config = dict(
    n_layer=16,
    d_model=256,
    n_head=3,
    n_kv_head=3,
    head_dim=128,
    d_mlp=1024,
    vocab_size=8192,
    activation='gelu',
    norm='layernorm',
    norm_place='pre',
    norm_eps=1e-06,
    positions='learned',
    qk_norm=False,
    attn_scale=0.0884,
    bias='qkv',
    tie_embeddings=True,
    parallel_block=False,
    init='uniform',
    init_std_qkv=0.0368,
    init_std_o=0.0457,
    init_std_up=0.0526,
    init_std_down=0.0526,
    optimizer='soap_variant',
    lr=0.00586,
    lr_mult_qkv=0.7,
    lr_mult_o=1.14,
    lr_head=0.006,
    grad_clip=2.0,
    warmup_steps=200,
    schedule='wsd',
    decay_fraction=1.0,
    decay_shape='linear',
    final_lr_fraction=0.0,
    batch_tokens=32768,
    seq_len=1024,
    doc_mask=False,
    train_tokens=272200000,
    steps=8307,
    dataset='wikipedia_en',
)
Each number is 128 + 32 x the weight over the matrix's rms, rounded and kept within 0 to 255. Layers, rows and columns count from 0. Numbers have three digits each.

# layer 5 attention key, 384x256, rms 0.0398, rows 125-127, columns 192-255
132148167124128117106142167150154115182119116092109149162138151112163108128129067170088145124148197064171160121139149102153093096140110118151128114121134059168113089157124131107094166111087119
148133102159089136128132142095123114142135174096109100118144131081124104151161119156076137138128140163123124166109117100129124105134128110138110127137079170109119082118101169169095112147145102
133121137105106114099128123141161129158136144068159167072069148149097049122109160118113131089134101172160150110131101207177144100148112116167165116175126091129101128098098128153068117137085132
# layer 5 attention query, 384x256, rms 0.0415, rows 126-127, columns 192-255
086135109107100113119151129123103094109169120090118126137104170135146162124142067124127139140112075134104087122121147121101118100138113124174129132100124189142114140101087155119139156127097091
162095171098120082110109071166149080142161160161131144170101153103126144087098130147127132122136124184101165095140123161156119158143094184136178076103110130123169173159051119190138197121097061
# layer 5 attention value, 384x256, rms 0.0274, rows 0-104, columns 192-255
123138109219143134127152090178101115161088203077129133138165160134076097195120135054133138106108125172139140180128113130218134145160117150139179086132148139109069169130147182129112131170134136
126194184125108128115114150137128144194156148114145116093169146030098119135178175143176086105086152099144156087140122140143180142055130142100127138133189108119096075110155147117196165124061134
131102107095161164163184126116143110130181132130097112124129120177152162158118183159123061136103085144170143189119056170105136081085124180073183080116061180076137088212104032125114091152121130
140155069099170192153136143180188131154157155064077071143138180149105127098094160113189181113182161172098086082168114127111066125101110137120157056117057136135101146224109097119049134133095083
118150177118119130165136093078103145194139105127071108146122115197121125172144094168089129106093122104112169065132116130151078191152134096152140145143071076118098045146087192129129146152092131
157088158053127096142172109190169128129192111084113131130104142093159199081118137135152137067129140147160158092143199130124180118161118172126122199132164118144108061110165109075134099097073148
137115131159121103128117126131128112141128122115148163153132181142108197071113184108125174185135167148119172108152097144135154069189078185118150131116122105091127108133140155125090147100129116
156089125097130141169101139146140171147131133135092122119167173197152132143149165192150187083133114092142125158084117125072109122124108149081166136155084170122079159146102143102194136133126145
111087161138163135110111143122098159076153106131017103157096091155172122090057117121165125135114124141110103152144104180121148113146164141063167171103091103162116137104122122167150166159150097
154194147109089137117092109087132107145067086097141105090085165156131191144128075130095168081115098134135135161142163101116074145132093063120118116068143117169170104159119143142116116154114119
149156183112130122118124077066102110152104144114176097138141143173141163113105105028163125187160091108106133154073171103127135137118192138121095168136162098165134143126135143135116105119126162
099118121130149133106120195137122101135156081059124169168130118066136152139085135109137139064086095148063097103073095072102058137157131138156152116143104118114099117148079124139072093148148137
123175161132131154207179109155129118165174180100104116164131119194127128188150087142165177172147141147179118146119098192085109108083174088133157134147096144159148204133115067178176056098130121
117141123072107073141135091123159125119124140156165110066101154103133076099143056168146159113105121112119139172129181079154128133166093120116133092104201112142108133158172109134177080094169111
110042146130141091153115131070118103153131123145122144075055114067121146087162115202094084048130122122106104097124108100080123109074070114083149106174090083132089150067126106152132073093162109
115122106133187116146073164163120145098120109104151141099169103110155029049136117160120127066163169118140136139154135124083104131177133115107111131109127154112131119143100088137138132173152128
101065084121129094152136120134171096132173128138054157105146083079154126109120132171120130120133186098083162063104117121117155093064106136126126128128074135132114097193065105123146218142130124
146159122147124120109108103123081198123146111133158109155148108162124145146224110077101126242090123123128103143167156197214179100085102096138074119102143125112131072120161122114137090161109168
136157128146095136153145104130108152132122137084187137159157100137068112137148125119135111130136099180221112218072108094098131144080133180148123115135101109128098164134214146150116113106143151
128153112089101104082127115112102073091125147151106169167116164131182139159079115164105128097100082135089160161165174140158102096122132079118079123106167082128122064114211080155112151121151120
144015104104115128110156171092182126097122083134123181095138106146148131171040135155121069135138128186186110123104106090100152092141078107126119143065136132147081176129126142163122120113147089
105108077156146148115153068140170106107106166117139134089118144166147097143090136123169167105093140133128132149144121121128146129131104098178131118125140136131124144145110138164061182091090174
125147094126153130095096132192194152147167135129113121122144122125189207141082162180118121117088099171085129140192134136168150109140148129108143196198086136167108098097164119081141148194186157
098116193094125093174121138155126220116141141139125141130080113140101105083177106112148156061169153151151140066157130000099141186188095149148118080121175168147162094193142142104177145157097113
101123152100155104126077135118102107098156129109091157165090107158105081116094103093164150125090105197156128103174088142084166078170134129175218095148143098121108144144158125120089148144144100
150147119103123102118124110137080107154094108171172138111085116117183131107080156083152156139145144059162123183127088152129134124185197141095114144102120105147167173128109132114086116149163122
180109146047145116106106136109110129154082096140131165069131124110160195102120117109110153120165141084087097091182071110105119082128128078094165172103125161124180086146171119114150131085064165
072092172125112162197134116152098146139154161092098070111149187218064109131130049082109139122112122123115080138108107103133150072102165110115153149116106142113138135165112135119108120156065123
051119096116144174127142080167129131117146172115129094096117065161092075081132109091114113173098103112140111178140103092100052146103121163115164160177047063107064213105127099100183075104137104
162155109134118062118180112116120139087159134094168157143105075181123103086145128134106103097147122145175143119141151176159144118090107145111117118079100087135140140092107157159097095148098155
110142132106078146096090160126072113098103156154133142174091171103074131135094081166096157122104089158126139116152100095137132160160118174161141077189131128121140077078067143107149140116089193
121187136146119088132120173174116149160114111111078119202124133116158189106096068149117109101171102081097161074132112149137062106087160149149133082078138088159150088135091072145093156145117112
126090114083114172095130124124195068200089141104107112192178147133099103101109146127143086135098118129099130121181123118119150085093137111176159148077131171118133125121046101125111123127107158
124121166170141129147107135112084086099147114159132101088158094079117095161135112116112110085153164195129132077083170106161127143122118095155087075104147163113080106094180128105107137158091080
111086130079137110133140188135089118114098080086153118144130105109120101180094203110088085094139115182166136126133039093102084159067104160170151088110055100125139182158096080149086148148133132
099140127107145139130105152155133087158165097139124149100114185099138129066139168104169128128059146106108136125134116189106155090110093150164181121178122088116152115134140189087114093116135129
142152146097100085085105143128202123143151112103081100167021141111131100126119103116152095125121120200178107096080079127110108085104159148133188160135079123099153168132148135122144107095105184
053043103111150069181110148081100073152062144130070137132037097125161119128120080129097203178095064156146150122138129119138159104162125182098115118115104057140120127134160080097116116102102047
127169101154113040086113167139139138177157145073060106195128129074115132155135099100171133087067090153128112097152195134135140090113092131135122132160112150149142065134111082138092144126119179
126136138137106139088151116083157112090159111088168123101129150125162078093128110103133148153181129125159124109102119099114169107127106067112144148177152111115042211172163073120090102072090077
186180119108150103072132116150117124146184095123161119150118173148198160115139165185135056127162106106091106113120102081172109082092154154137108129163114120144160149135155175151082105120135113
144139156126163149118130103140122133134137148143131120099093159148130119138155192122160182133099111082086123121155149180136100180164122131119138146103126199097195117144143092085186137172184119
102126125123163096097132105054106080092141131111119150152077118128091116125102077091121172105118140114115109105119088129150129113161173169144164121081084178108135148115124169166182112135097172
133156074119140116142140092130155121108131127135162145156068122101122155115153082151211140136097067177127146150144178095074073137179196141112066099185111099149154140108160144130100087101125139
134131177115102106125178122100054090152098071164128131129127137115123156138153156162154068131122128154226068133094105129119084118176097121105156120132179124109207106144176085127090147088139139
117129171104114140150087169071175162122125124141134126116108114121134161130125092167169093070118130164137103110125129091096134193077125151084053096160061156180077086145138127111192141125118112
186140158149123152129100058107096146135161161079161111156153196160082144204146125052160151188116126141150090124082168147180194140125151125141098079071158145115040097162087162111147118156068104
125092145188120162161091149095151104152144132130095095098120087091103165100090103066167100180143101129134146164173136124152111206060122102104153149134087085108076125137128133152151128124166187
118170100118153145164166084116124120164109122139145154161108132118130099120199100125128119149124116089082156158142170134160089137148150132120146139128137111141094160124132104116131126114126160
163058103134105113127115096093108129128178152110125186107129092156108111157124105183133069120173168127100111152144136096105072118153077117127114120015147197152109109102138134151169129100111058
054171087130156086114117143170128118138082157110084149137142128097120163032136070105156153099160170137111104056175171065067187092139095175117102148136100137118074148117114132105216140104128129
138092105120120126074132135090185114133087179105148131161144139092196047120096165079170103102118156144169109119151155079073149153156131134116141097136115133099080125148060077134121102138166128
074168124149141150166090084138150083066065093100149181158132132145105093163108148089129140164134158067131104123046133090095151081183157125142110177114078082097105113135173098163110092167183144
101084150133131050098109118131134180166103178163195118058167105163112085162157127141067099140159195182134059128109115071089140164120095120130109093183118143114123157105086123133140201157131060
119164144126150164105158124103141197145167122169119134114104159118200163095071113110162144135179133072072109141135126161137089151144169120137172143089100137153069122145143146127167163128115127
124128129148117117184070123092173173184148148091144107122162096147131136115092080076124134173116123106162147093051187093144141142117118093139081130112110192176124093114101129158076194127078097
130153119115175113140124103084158115154167069088103106156148119112173206089090119127119171098166118080185166124128149110126147075106122122119151150137146120126152125157138118077147107078157110
206102142161144181169099111077120137068058133163104085130124151183083179130127079100106107144125106123180115120120105101117082150123206128172137146109120186131139152087128108124087160113107108
106127113127106156112147158133096071144125057133161103103111102098125155093062179137108149134080076155161152068124064110100101114087112151142101102147153174141153123091129119168151095133167119
136103144151112141150100105093030190134182202169146107136117138172086129148131061124080086122128072097126146165139186186180149110142145148117132155152109104159164064114183142075138107141132069
072135114118110100148162120165116067140086117115087120139103117079145113163115117149101130142057133139182105106102114117168175103094132137170124123109107137138112111137122112161079179121134133
112148103128132086103114144138160138125073144170195135150196112118158092121116164125076145097114113112098121125134182101160129063164169149097074112111125207138070102178166131137103133116119088
082132154120110157080165108085139155144123165148151078093139121132170112143093176094136088124160119127133075122118120133180152088134121140128102147155134142114116142074052074163103183074141113
123107170102163140117126090152144170139101083054124085107128102126139148135137127085149146146109145126106121081131130175111116117184154132146137126140137132135133131121080123153084163176116146
101116149096095122176055149129150093145116137134092086098103116157120152113101168181092166140132112155097160134116107107122121128174064164135124137118145180105144144117108179128154111088080167
063069135113103065092122155179125120122181116187140116125066136164187136098129144098087059108156167130158114128123142130159075080096143129128134087115131104148102182164165123132140116121168114
143094140077117107107147140164116143190086078134102116096166225106163170154141117138087120149144165148146100087075191102083118195104139167147098076156182126125124107215094176106115123138150105
094135068125108138175175132115138047200148123114112143149153156158149022136131132117162160117082147111141181104173170118203128108143171132127125153098139094138099161195129074126098169133096098
172138127144171123091106150163161142077132138123166133151128103148143160144146082143113044150155115073146121174093067085121147006119136104125195161125061138114123160118126144165137079093128117
098148146114152101132182139117111159066144125161125096150106060125100086145126146108115106122122140095115155122140098127182105161181154105119130148131172114116111148156121128182132165143131145
129131092118109151116113166129096135160105136145166111119169137092140065146175198130132143161152138126124117156155148137162124152186058087091067173125127080130088139147081114148099150119105135
114059155145115135163169171156132121094078135167111160115096151158163123099173118113128082083150153074042074119063110084157123144140146093124134087094150188153161152174069139156130126178086163
116194095062125099108198112146145106116150093098114174080092183076108121093162078102198212141171109061125105105144128076128126162162109057159133074172211234141144105184140172140153114101107097
099121101142081136088103108096142089112164117143110106142154089111116132128118130136188159155151086100207094128118165156156163102170119110150088064120120149120072155162172115116085140104095135
127124110141168132142120125159105132173143156042145092129151097146094129107092112134130064115120165130077170116136156166083103141119110147141134130193143145122160111137123161098117136215103131
072103214127145183155105140114101167109115125152126163128121117162135142068112152157082128113095134120110117137104132103138126156129089125084073151077114145133094126157122154147212143107101111
150108114075128118118126115078201091124162148081109146154144127115178089157130090188106062105146111170135133097177160085145107134192092075127107147173134100127080161126110092117094143111145106
088118117149169151122137076101116056162107165136091100106145136126115116167156092076065208083093118118125095131149131100099136147135154093137130157113089082109122131158115153144173126141123090
215094151153144107060139068109136094101167116088158139143206097124114155177104071128164161107123114093125140103122147138046113126132135073089138174125209122120125163071166108098182127125166119
134049107098122150145099175118126132129118109134139157198058087116094130077092099068151146140130118135156165054122193061106145149150151100099133076147068118093109072114095100152181120140127117
123131118088158170083124131102153110146152082116087122079137168089122120137132147129152177131122116141120129136165154111135109078126132094150071135191092146122174059134129100084083104119185102
063129146132126092128164184143079196110084174083176102119186126099126113134086099085088068129133169151152078081103077133129153168080084143113100058134103110160122151177123151153113127169129136
147108106166091132130034173068120078169138109121106126122198119169078192130152147106058105094106187121103156113173160046101060107113101169117105086094102135115143153153125135101129126157122121
108091086052060098096097119143091160087111165165155157118129117168068138110083079125184136131144135139076116153149189174116135119112191080119112140092172207166113143102126164071139101092141136
134088132100148091181163121125131109104135082136080100096118132139198229107136120221111134095117106110104170128129098143123136156086116125115090151145125132155154141112135159120134120183114083
115187101096158146152096156091139096164113145108114121144137177169115127165116123121128139133139155129156115145149116101124140142146110170137181099136095097106127059177126136109163113142058150
177135157142138132112068095101083148086176072107134112075148070147119157090080158147090140187124151116099129133175131074115105145063137082105154131141158121129116180128156125119169128128151118
101089152168081078179136123136132156198106094084158084089138150148072121122181058096158168159141135170225100126100138118105123094183126151132130118180084150120158152127132162159110116144139176
124126117075124202177155164116114124175105115131107129159097108052145158122112148081164181194132153098128112092103102156161155136108104143081070090114115098111139131095172105133128145114105099
156124102125119130069140085160159138140110118016172116113188167107169114132126159120111130144177117164172125104175093122119128109120133146130102111100232158130129198124134139099065180121080127
129144112111132135112140189097117145160060101132101128130063140108133116105125116097144154137141103135146154126147114117155093197144081097161123126200166133098139142122140110082120100152118102
091121153129095153175139103130076113102107134120123197160160111073132138071113136164153110094117133129121146135093112147080164098149180145123125166134153159129099128094210142161134101126151136
102120138103062146126106159105123152146063114121110170090146146094175140126100085188091157168137137121102101116091144116103147108130108130113057094107102084166143179123104092139105091140142197
174066124082137177144166146119120126100110108136096167160219111139137160125143145128127103146168129136198101133118115152099077133202110103143130080103097102144132189157152085104057106105052112
134108110185116175108116108112152124074152166095137140123129120122112087120095124163110095124142149079112110141157127123124127148094126091119134120085151187136085104137132114098135099144119090
147072108068068060094166157125178184164094105138135125170132125147090134128189086142178125071093108142168127130151095131205185093139065136130087126094160110135146114160106137132067166104187102
151131100155133095122156048115118137103136131136122104130114136128125127142090076102140112150118114097152121140128120158133151106110122107151138161087128109128160108112181080120132121087123126
109101149119098159120109114125079173126139082170118156139110102191112093112208155127159068113086112118154080071031111082075153123120144165119138121148134108142145107113078154158127134143129088
105130120148157130129165157122125099099138157103140126226131116171147135086134172085114151121146140098142135110124156161143157133075089173081156130129128143125114140085127140180129131118158124
142195136120127156141148126132125087109099113160154120172151144145140132142088159163135223163115104116126163173118090102113145102088155170154207095114106117130174136131172152110139167185149156
115117174183102155245125138149096165153147078094100154174140145114188060083067115186162180185177163135163159111182139128075145131067148115085105102111087177135131177152086098138123142134114114
139220111133133163174108183126135101114090123151159154086100153074101150143116116105184161112155185151138126145133181133121141154176105184086109092092124106125171074075167159102126116134115100
147126105120111205136149136122175133111160114071104127128142152120164140160114167105158174195152203081167152133128127132165137136143102109106158140106156110219100138140139082141063158157126132
104136144124160090137102081118029113070155147136078094123151084164078129115089150179179069101097055120091156131146107112122181101100045120083148118173102119147090125156132106078138132058123143
157095134165134170123171139122105114115129145129096061106104118225075201086091100078167103141101108047155141164100129128092085184090137155131184106043116211093066178119209165122084137100090106
# layer 5 attention output (transposed), 384x256, rms 0.0458, rows 0-103, columns 192-255
124123140098174139105129121122054142167105172099152090114146103142090140121099161114199116150193133074168093124118136149155051185150147109158108184100104180111205133099132183129098089127189151
128091133084150120147176113128093127155168136100093137142062117140141115140138171116109142136106080120135102162139103134139065124173097082166211095167106203145100118145109113097093173125164133
143169189079145082114107128165056131106119151115155093141123118099131119079134153089115110070100172160105084122145156179114111177141116076207092113102099142125095139093116158128111125167075128
100121174139128075207123142089068105173087130123153136127111155025117165113194168140111069086116162148157118121069103105080108160201136183151109124153172144064175171086058151121203115131096188
090152126106156176117103137091107137133125160066110138121159090133137198081112164128119145120141217134116138151156148135174069116182110117104170084149166161178117189076112055153091131100111123
120183137099114145154088105156101130142167087148119126193126167102074129136139142093092138136059090124125183137122109182150155105070151142129144079088157140122109152168151143135125145146124155
134139100148183153151173101130121111111154118094113086084100103111141132190103115106144033133111183121093143090103139103151072144044176146064123099118105096125115174111140078132159132126132196
128173044075146182126125107097103101160140153122150076110098096177083120185151105120144118129082130142149109175076172115156134123126110129133061166114139119133158076154079124152123132109133161
131192122159128126154171150137112083122135162150230120144162068074101107153151163182146132151094107120132108108119191130143137158125069115110129066177159143122081153122138139136143131084116094
141069135117160105154173180112111071109126075127108132143098096077156051153130108116165133127086158111123183126130178136092098063128134144125136142114167134114096140124106106100149117144136056
100120164178151139059128083195114142124061105153123188092099092169141083105119126194161101149088113163148133128111170170129112120170133084070205099087167111107065171128130175162097139137195110
167141165089096084152124079143122159151160178157130083102129137099110115055090158145129113172137094131096199080161147160163154074093115177105121162136154141120177111104129133163160140110111150
087140152109153128116139113138054136069065125160102107122121119084137124109105176105102107117162144144104125080127105058156132108168138173087063134124201075124033123115131124168150143151132169
161127102145090162112123153089130116170125096096051166183191094123118154095136065112090157130129085145121128096149187137091149088139169103154085156087118097078103122074106106079126141178121117
114199085134079148165089150150113103133255070142118059150127122108132123146093094125111159114179111113127125148094155114139172098153104141152111091204152108107139169143144129072125141155075150
126111110146109116101173137128156137153126115144129080184103105120121131141071190156153134162085105135140129076123096104141150216116148136143125109129109089161210144159121131145145110119080112
149123133108140135074093173161114128140149171104136051153123174124094127187200159131126122153059092136160132123107062116115125142158134132107113145189132096166184121145183129134142120148119178
052092109082121111112057200048079155136127127108149120115106134127148121093080134105096099092142183100111166116080145119086096157157084112140173148122152166172096060128109074196116128079103109
154178126134074105103133080076151119079064167153173144168096155159197181135071142098130134075147132122175151087125134145137155086126197145050138092135153098071160173134111168127120122119095161
107072156170156138135126167083164171130122121142130106161183124144126110075125127120110172174139222136153154123127162096105118163151092153168152142091146131134102155186146126110123185138156136
177151153196119073098087123080125141113136157152157120133112156109181122133167130135134147118156137057077171152132068172134166112114124137147120102215088110124135131131188140095136129142089103
143094128131112161115138115143155096144077081096124139144131226100127159138192087149099123107164130104158151176103132140207118114126150179126074170145179102166147119174141144102162096111124130
093083164108138104155107126062054124142145137142131094087124173124147100149199117171104083141118125157077131134132137172157076076131075216206127128117080148152162156150133116153126115097124153
189210138137105166180119144118147140141131129118125094157151084139120109071134133137144105117083080165191061131105105181106106118135112093066191157195113144101106138086080153095123123121119078
119167128138111148126122114196119166124105144087172099133126074088122178099148183182104099114200128119137072101093155120138131169120098141072115170125140166117112136111083098084155118139090067
115123173136156148136134106099185141126074159110122130136187150092095112171126121173180096110106086146151076043088192113110124135113118113122116089112114130099129122164114151155127133098089102
085127137110148146129180134107127104163189131105127138121082096123142087093150158125120129116101147104139196101076132144154182133139168201107127138092106107092116104122147121137115134151114101
098143126147189130113139088141056136156131166099155161138100088103141175134134112122127167116150094076109091159130137171151119118131127071100115079129118180069086123157066083140115071102088132
136130145114078160153150107135112077179093164170138082088125140088103192106098174115155080050149082123147074148122134096149186086154076090179094140141172145130095163098110188127108120148127176
086111112148090155130087157130084142135094136124124106135148116145139129146087119123134146157138096061135139117108189106125139107164152072167144121187110160146137118137131176108113148086167110
161165099129108142118188140179124118187149067143146182141130152141188060121179117145163124090131150129194135157161118121124122075153123179011103116166113137139140161112197116087122116106102103
130059169119186117093160149111084158106122098168171088155095113139121100102100180110173190177134185110107111152164140123148131133162137091132162140136069163123114132130150133179130168091117139
107088149148139077110086127175067163101157139174147145132107142112157184157125166106084134128099116127113126104111045133141100126201103124084156139196104099153139076120154137101083142141109120
097143140101118166107096150148156133086172089114094148170138178135116088082117142158133184099143203136156157097123053154069166101179137136182084142152115145121178119124115092141125181137100098
131134188152077124154138129120141115157134194079104148109107125118107089108085151129116150146173138111086139108182163154098159171142048102116141127132140143091151179069080172091155141173142141
170079119021071059098097073060100140137135127127134139067158141075091133113137126171148079187160094103117163095124124105166085120183133126057087157116078102193149150198058104136165093113071138
156139177131184196150175122173060146132127117081133147156149113155185153075141151133145080128155091067114113067164182100145101079144138157128135115102118108186152209135067130113089121103146131
138186126111132126139130128115168125104196163072151097136205141090132207101139181147173075133130137110126132196168117117126056114189135151114123126101117188125160104125133230179158051191159117
109127106146129177140063103138095148126145119100124117099120151124094213119128131144118182070181107132083174104098069128106114148125144116137174113142126167121098179102135128154187154128129111
151155110154142116154106066143140114173163097167144128092101094140067155082113130106087121139080130116051121113142141126080163080085133116144123141132132059133172194121147109105123136128102182
117076097090136127156134084126133114102124129151102206124116136122129077119143121086116157122119146120091157116108159209122183113121092167159125169140115091161125164154162085177150152127116164
172089105084165126134209201104105136151104097169087116135170147097113135149089128151040116108142162159153061162148107101106087139099095131149152103091109145159060136110074087149103101113096138
188130167108094125108128135152134130146100183128127142142147160120135111161110087076138095142137103096138135135118120134167123135162163169105160087154139088083081113193112148129144120150171108
134128127129086133112201117186104156134063124141101118078130062156099078166177146107128135077084119100158154138140170163202152125101075120167151131093114150087107130109119074128107177110133165
154128157100131119151113133144177165132168091075169187111072171171146162116110066115104176103128140111104178157119156100156148122114166129164087096117103133098123129107130086070168137145151135
108131108164121123127170144144173133139129164141109134154125131132155159108168147139064156082142142140119168125127070092125088061217154116213140120139139118109096109143122132119117118122048101
097072077133169200068098125095165124171070161131075165130120071133133191088099089150093143142183139121102127133111154213094155127138105038090176144148110149131052110114101156146119117100155098
106108126087065095135127147142143084154132136094100134096130201119149100121112094126139147052168130192103113131114085128140099093128126167165106028093105140207137130163087125129100157096117103
110099120124148173103149148138128108137175150192089065079106115125091123147058114100141132130063128127127127113099132127110123129107089119115129102094127155066125105125142081102112099118127163
077159129118120128119057156146185124096116119197148153157142170140162115183128146166092120107098135196135113139124113124095157158110163153161117110190136057050131117088142148085100088161129098
177160153071129166158102133123188187077146111182144043067091089126171160202180092072104178188123112167122147105117081145122161161171137138146045112115142101161118160135164112122142125157112110
110112137050124130175089089169145140091077158164086167122167079113133170107143088158153091126125093163100128090111125131097132154113180137066097125152119070082162133106176165149186154136121106
122078128096135156061151153114064116138134199202112114162076078127156127068156150162143122149163133116141149118147073138122108131152182139108075106163174104104124187132211101158116158137115142
143187067157110175128150146142128190125140147145139123113113087142160167169082090110166122163157138125122085170108072132119129121199127144125118105122106123077147143122135139067148095145122125
167089150138137084136180164127165129070089134124120149119124167093050151143117166140148120096101122096110145091095146133076139015087140181120138158079144132166139141118148119175118125101089167
109185124132178081094149111173142096108123087118114132178094127142118142085085171198144161066171133149129177123118098128134136119060151128084179133093160116103126176067146156078144095142144152
146084132132096176129092160158114128120158123142160131097062126095092140099185138132128108122081159131065126118144121130135102160080148164113168135129085081084117115078168137159161134103109175
138176195138151106088186161124148128137139112127136128107072134159133084129150170154120147097148191172158164124125135128176194125127117115073157127113094084104106095119136136132108119143171149
086129120125094092189102127160177163150123105119145141108127123082161090147183127070102153105174114162132116131161112098119184146105118174149038139140128118101114143164108091130149135148102099
128184164071178122159123104112143126070077094156094109176180108140132170032106142114127147112106146144146085176110130117128110142109136063150064109085121175081094083167068060171126073133094184
143108149095157186151144153110111114116164115100140144132153108148148118118211172101046122129134122093119142180179149215097055093134102149129192149134141098115129132117127121110146127144162172
134145068137181150109130130125161175123189148073075126184143152167167152138088113119141131117118153163158173086098117170111085176143129110170173127079060086068173133074120173119089139137113148
182152150120160203139128089191134162188091118163124168142113142134152186139115102145130120099108166112070130143151073132037127143182102151127210141139149141153193170154157130084122141128143157
173107098120135155047155140091130066146101129145080154117094141127103105115137116106101092138140110109156202131135136160138129129144129124108111160099119145146129073128194136165197175152126086
202128133103165143155137167090158090065120092143173089153119169132179085104193100127117081132170135157167097138152100078104117087100146141110139107122119113174108087155112121180179153144177103
176107159159129165169087125123104176100150163177147091108097084098151132085127145104149202136139097099107126121113096142064239138110115105072137130138092130120140097151146124121121120163107120
139132124161149132140132106145159105163146178176176110135142076087134128114086128045216102119136138132110096176163081132119046153133096059128151117085143145155150089119143108066080149136129126
141075138121175150100132108143070109165124168078117129192157128099116220087150084139073107141125146077119130143114147163154103156111108121114108114173126136111163153085136184046140108079111161
127110160140166087100152145120135104049149155191140168134085149104123122058104158109147095072057092116084172143146188124078140143081114185142044119096141108126137085166157050143159094149101174
120134112180118121119106128127133091124121189059102154154124116143158167157104230104123174128139099144122071119112124093132127163051133125113193127119116096095178156132097140091136135164142119
113138180158134133131125106136122129079167142120107135097086153116121165150113149140125122082123109172068108113130103125092119133099139145131148092147106189162184147109166140118179138122106075
189130137136130081134127153171165134104164146105136100155098140099145152131064164166132098136099102136128113115128107149089174058067088146089169111171126139138127141111116196159065061090150126
102128208195146165181071174116191114184135132014115115102098130111070202136134089116084139111082103160128125132124073121150153098153148096030125169109098079088142107035109152100092084131167063
166058061129109185164057144086148176122085122171143147143123146053068136183143171107143101039114141154106172184061129169110094126125112148121149120112174105119123085103113156082146153178168123
127186164088158135102140080140108172138092091176113172140133157111112133142138120128120142122120065150170090126114101147136104157150124114150156136096111153103134153140104113181161112145124137
158139062114116125108125158108162078131151157136162063125112144143124096136174129108102090119120143126100107148159144106132186131113055107131158115151150103118126168112106100092119103114131126
101103143090145148112108138159083178176110134133125176134155183129092158089175123129119145103094169139100158119135111180123159123140121170127128146099138139225115182142137149086124183106143170
160104153078150155110123177140127098095124143082127124085124102093130168121129095126123103161160158199136091183146133097096108088117142109129038103097193138129138113109126111161152133153126110
085179145139131133120092111161143173160089107210118140097172110100077058129082125095124147122070117170162141161095164155167117134146140162121084145135113144144124100153122101114088163105148128
169165145110163143145038098173193175130136137162113135110153149124130139153160159168138108110169092114142115117178129103191115096121088136109132171130185136173118173155150125143082130104124140
133124103153108102147159092097123118144157074122089128055130135125130180104169109126101123091180167084060152107098132136094120113121115158141201108071184053209099211142139104150135187130075167
076164161132064063129091100104171147143162161129162100146098104090199137061126138095197145080069104110146109126136183073115132149203155081080120131161167108084163157144124165127125075077096094
153133140153182124126139123166143139095118132094117126138116129113136073115043160159178068106154068221189116125140100146163117162129139090184144159212169096167097096092111119187121158139083142
236122149117147096103171068063119105133116132172176116115146114140169091103087136089087134143140115127164140128132129121133177151064119132171141122098091097085131068089087105163097136142151130
122168145164129116112147128084137105110154142103103119127108179096070052132114166152112059175135127096135068107122107119136144112137115142117132096151106124076128120165166141158168129068154143
140137134083110165158173164174110096137112085099117135119092126092141123128224136128140121074115101146143170130090169166116108147140139133101069128064135130127099173143091132075138143127084077
171095110107096153135127171134128086130136136174078070101155126173134022094138098124134109125170148158101122087037079079101129118117047154157097150096095053144097138166094143139113174122081131
207211167153123191113138105121122121096141147124123128147111147053183152130129084112152099097165096165131179127118173134132117125106166120118112114131112161076183085083129156133137068118130110
143147083181082168096190095132190142125150158155064109118115134115126088150202168160183095116130103080125136175132084136095103109143157103185212164082120150163162124156110142096130167102106155
106158138122175128092137113149108084111113145125099190128063117132129115146114098104069097121101176124091109166168136187113153166130147092121116160167100144095125087118120133101157127146117114
154152147160066101109156126143193107135196113119136081161123137123129173145147140155189149115154146149100117061108149072101141077179122125083163158075127157150132159107185119103180185093099209
143173143156116124146144100112161208100107159179168108138083159127141142180130129092109141116151106112112137137129160112171128080084150094103108049142141113089163156172124164168202147135158093
126112116170118117133184082137140183125130144183103094151128122130181161143142125127111147129133112112085154194160112126116079126116173111092153145159172136130156147122236112179124108108195058
073189179098164063120129143123167173114132144125110113137131137176113113122104166102138128079085145137122115089139157164130130175092153162040108155027151140071138149113157086100146090140160192
155174139129128095160137116130101126136151131207130092164125177133100139098121110148124146100134099170103092128110113123163139127121102076116103094206095047065126127101133132088121109138177173
106169114132109119095116103173101143103103102114112212138144123093124151209132148168154157157151114084085135149140152157105080124135174079184145118128107119159123069153112127114138152176139137
050116152125104108181075173107056136099090123080109126169159175132103150125145141089123083112092156113142110141103135119112088134089182142124113152117109195075124095095139125141130108233134163
159140120128143152130165116144113102138087183136134129093055061109123139091132108136173216110165118147112123103120118171140135095182092107147145128167157170092122154132190102108153179155140149
115139092119191180138061179141142169085111175198172127079140159142060141142138094144146131140106102105129138143129102083143124143143168173136157161105158144152141151132124111064238135129108137
125128155150158131110171120112118180160141155080102091052074172119138124125177111095183054155134141088141134099095160175180119118131121107045015165132130110134056182131138135203128096066144140
169164173046098118099147106158174061148138165083122108121157122135129149157141080182143093116091125087140135146121116065096151070084113119143125147098124122159167094087161167114096154147089117
158170121083162094106143111142204116168154087083113148182131085094186131111110129166184096086147140140181108121160152092081104099102192136120082124103138167148148162146068096085134126127221135
121104109091138131109114152129149171166151129194117165165081156111097120135162131176070102142105092152085176076113089220110091096101139154090139122093100129062171109161116134198133117121112135
140147067146080112162101188130152092096098095119172111146078148105142182103136105119077170074110109142129051127094095126148111126117156124133155139127136184087114111139117107155150078144075163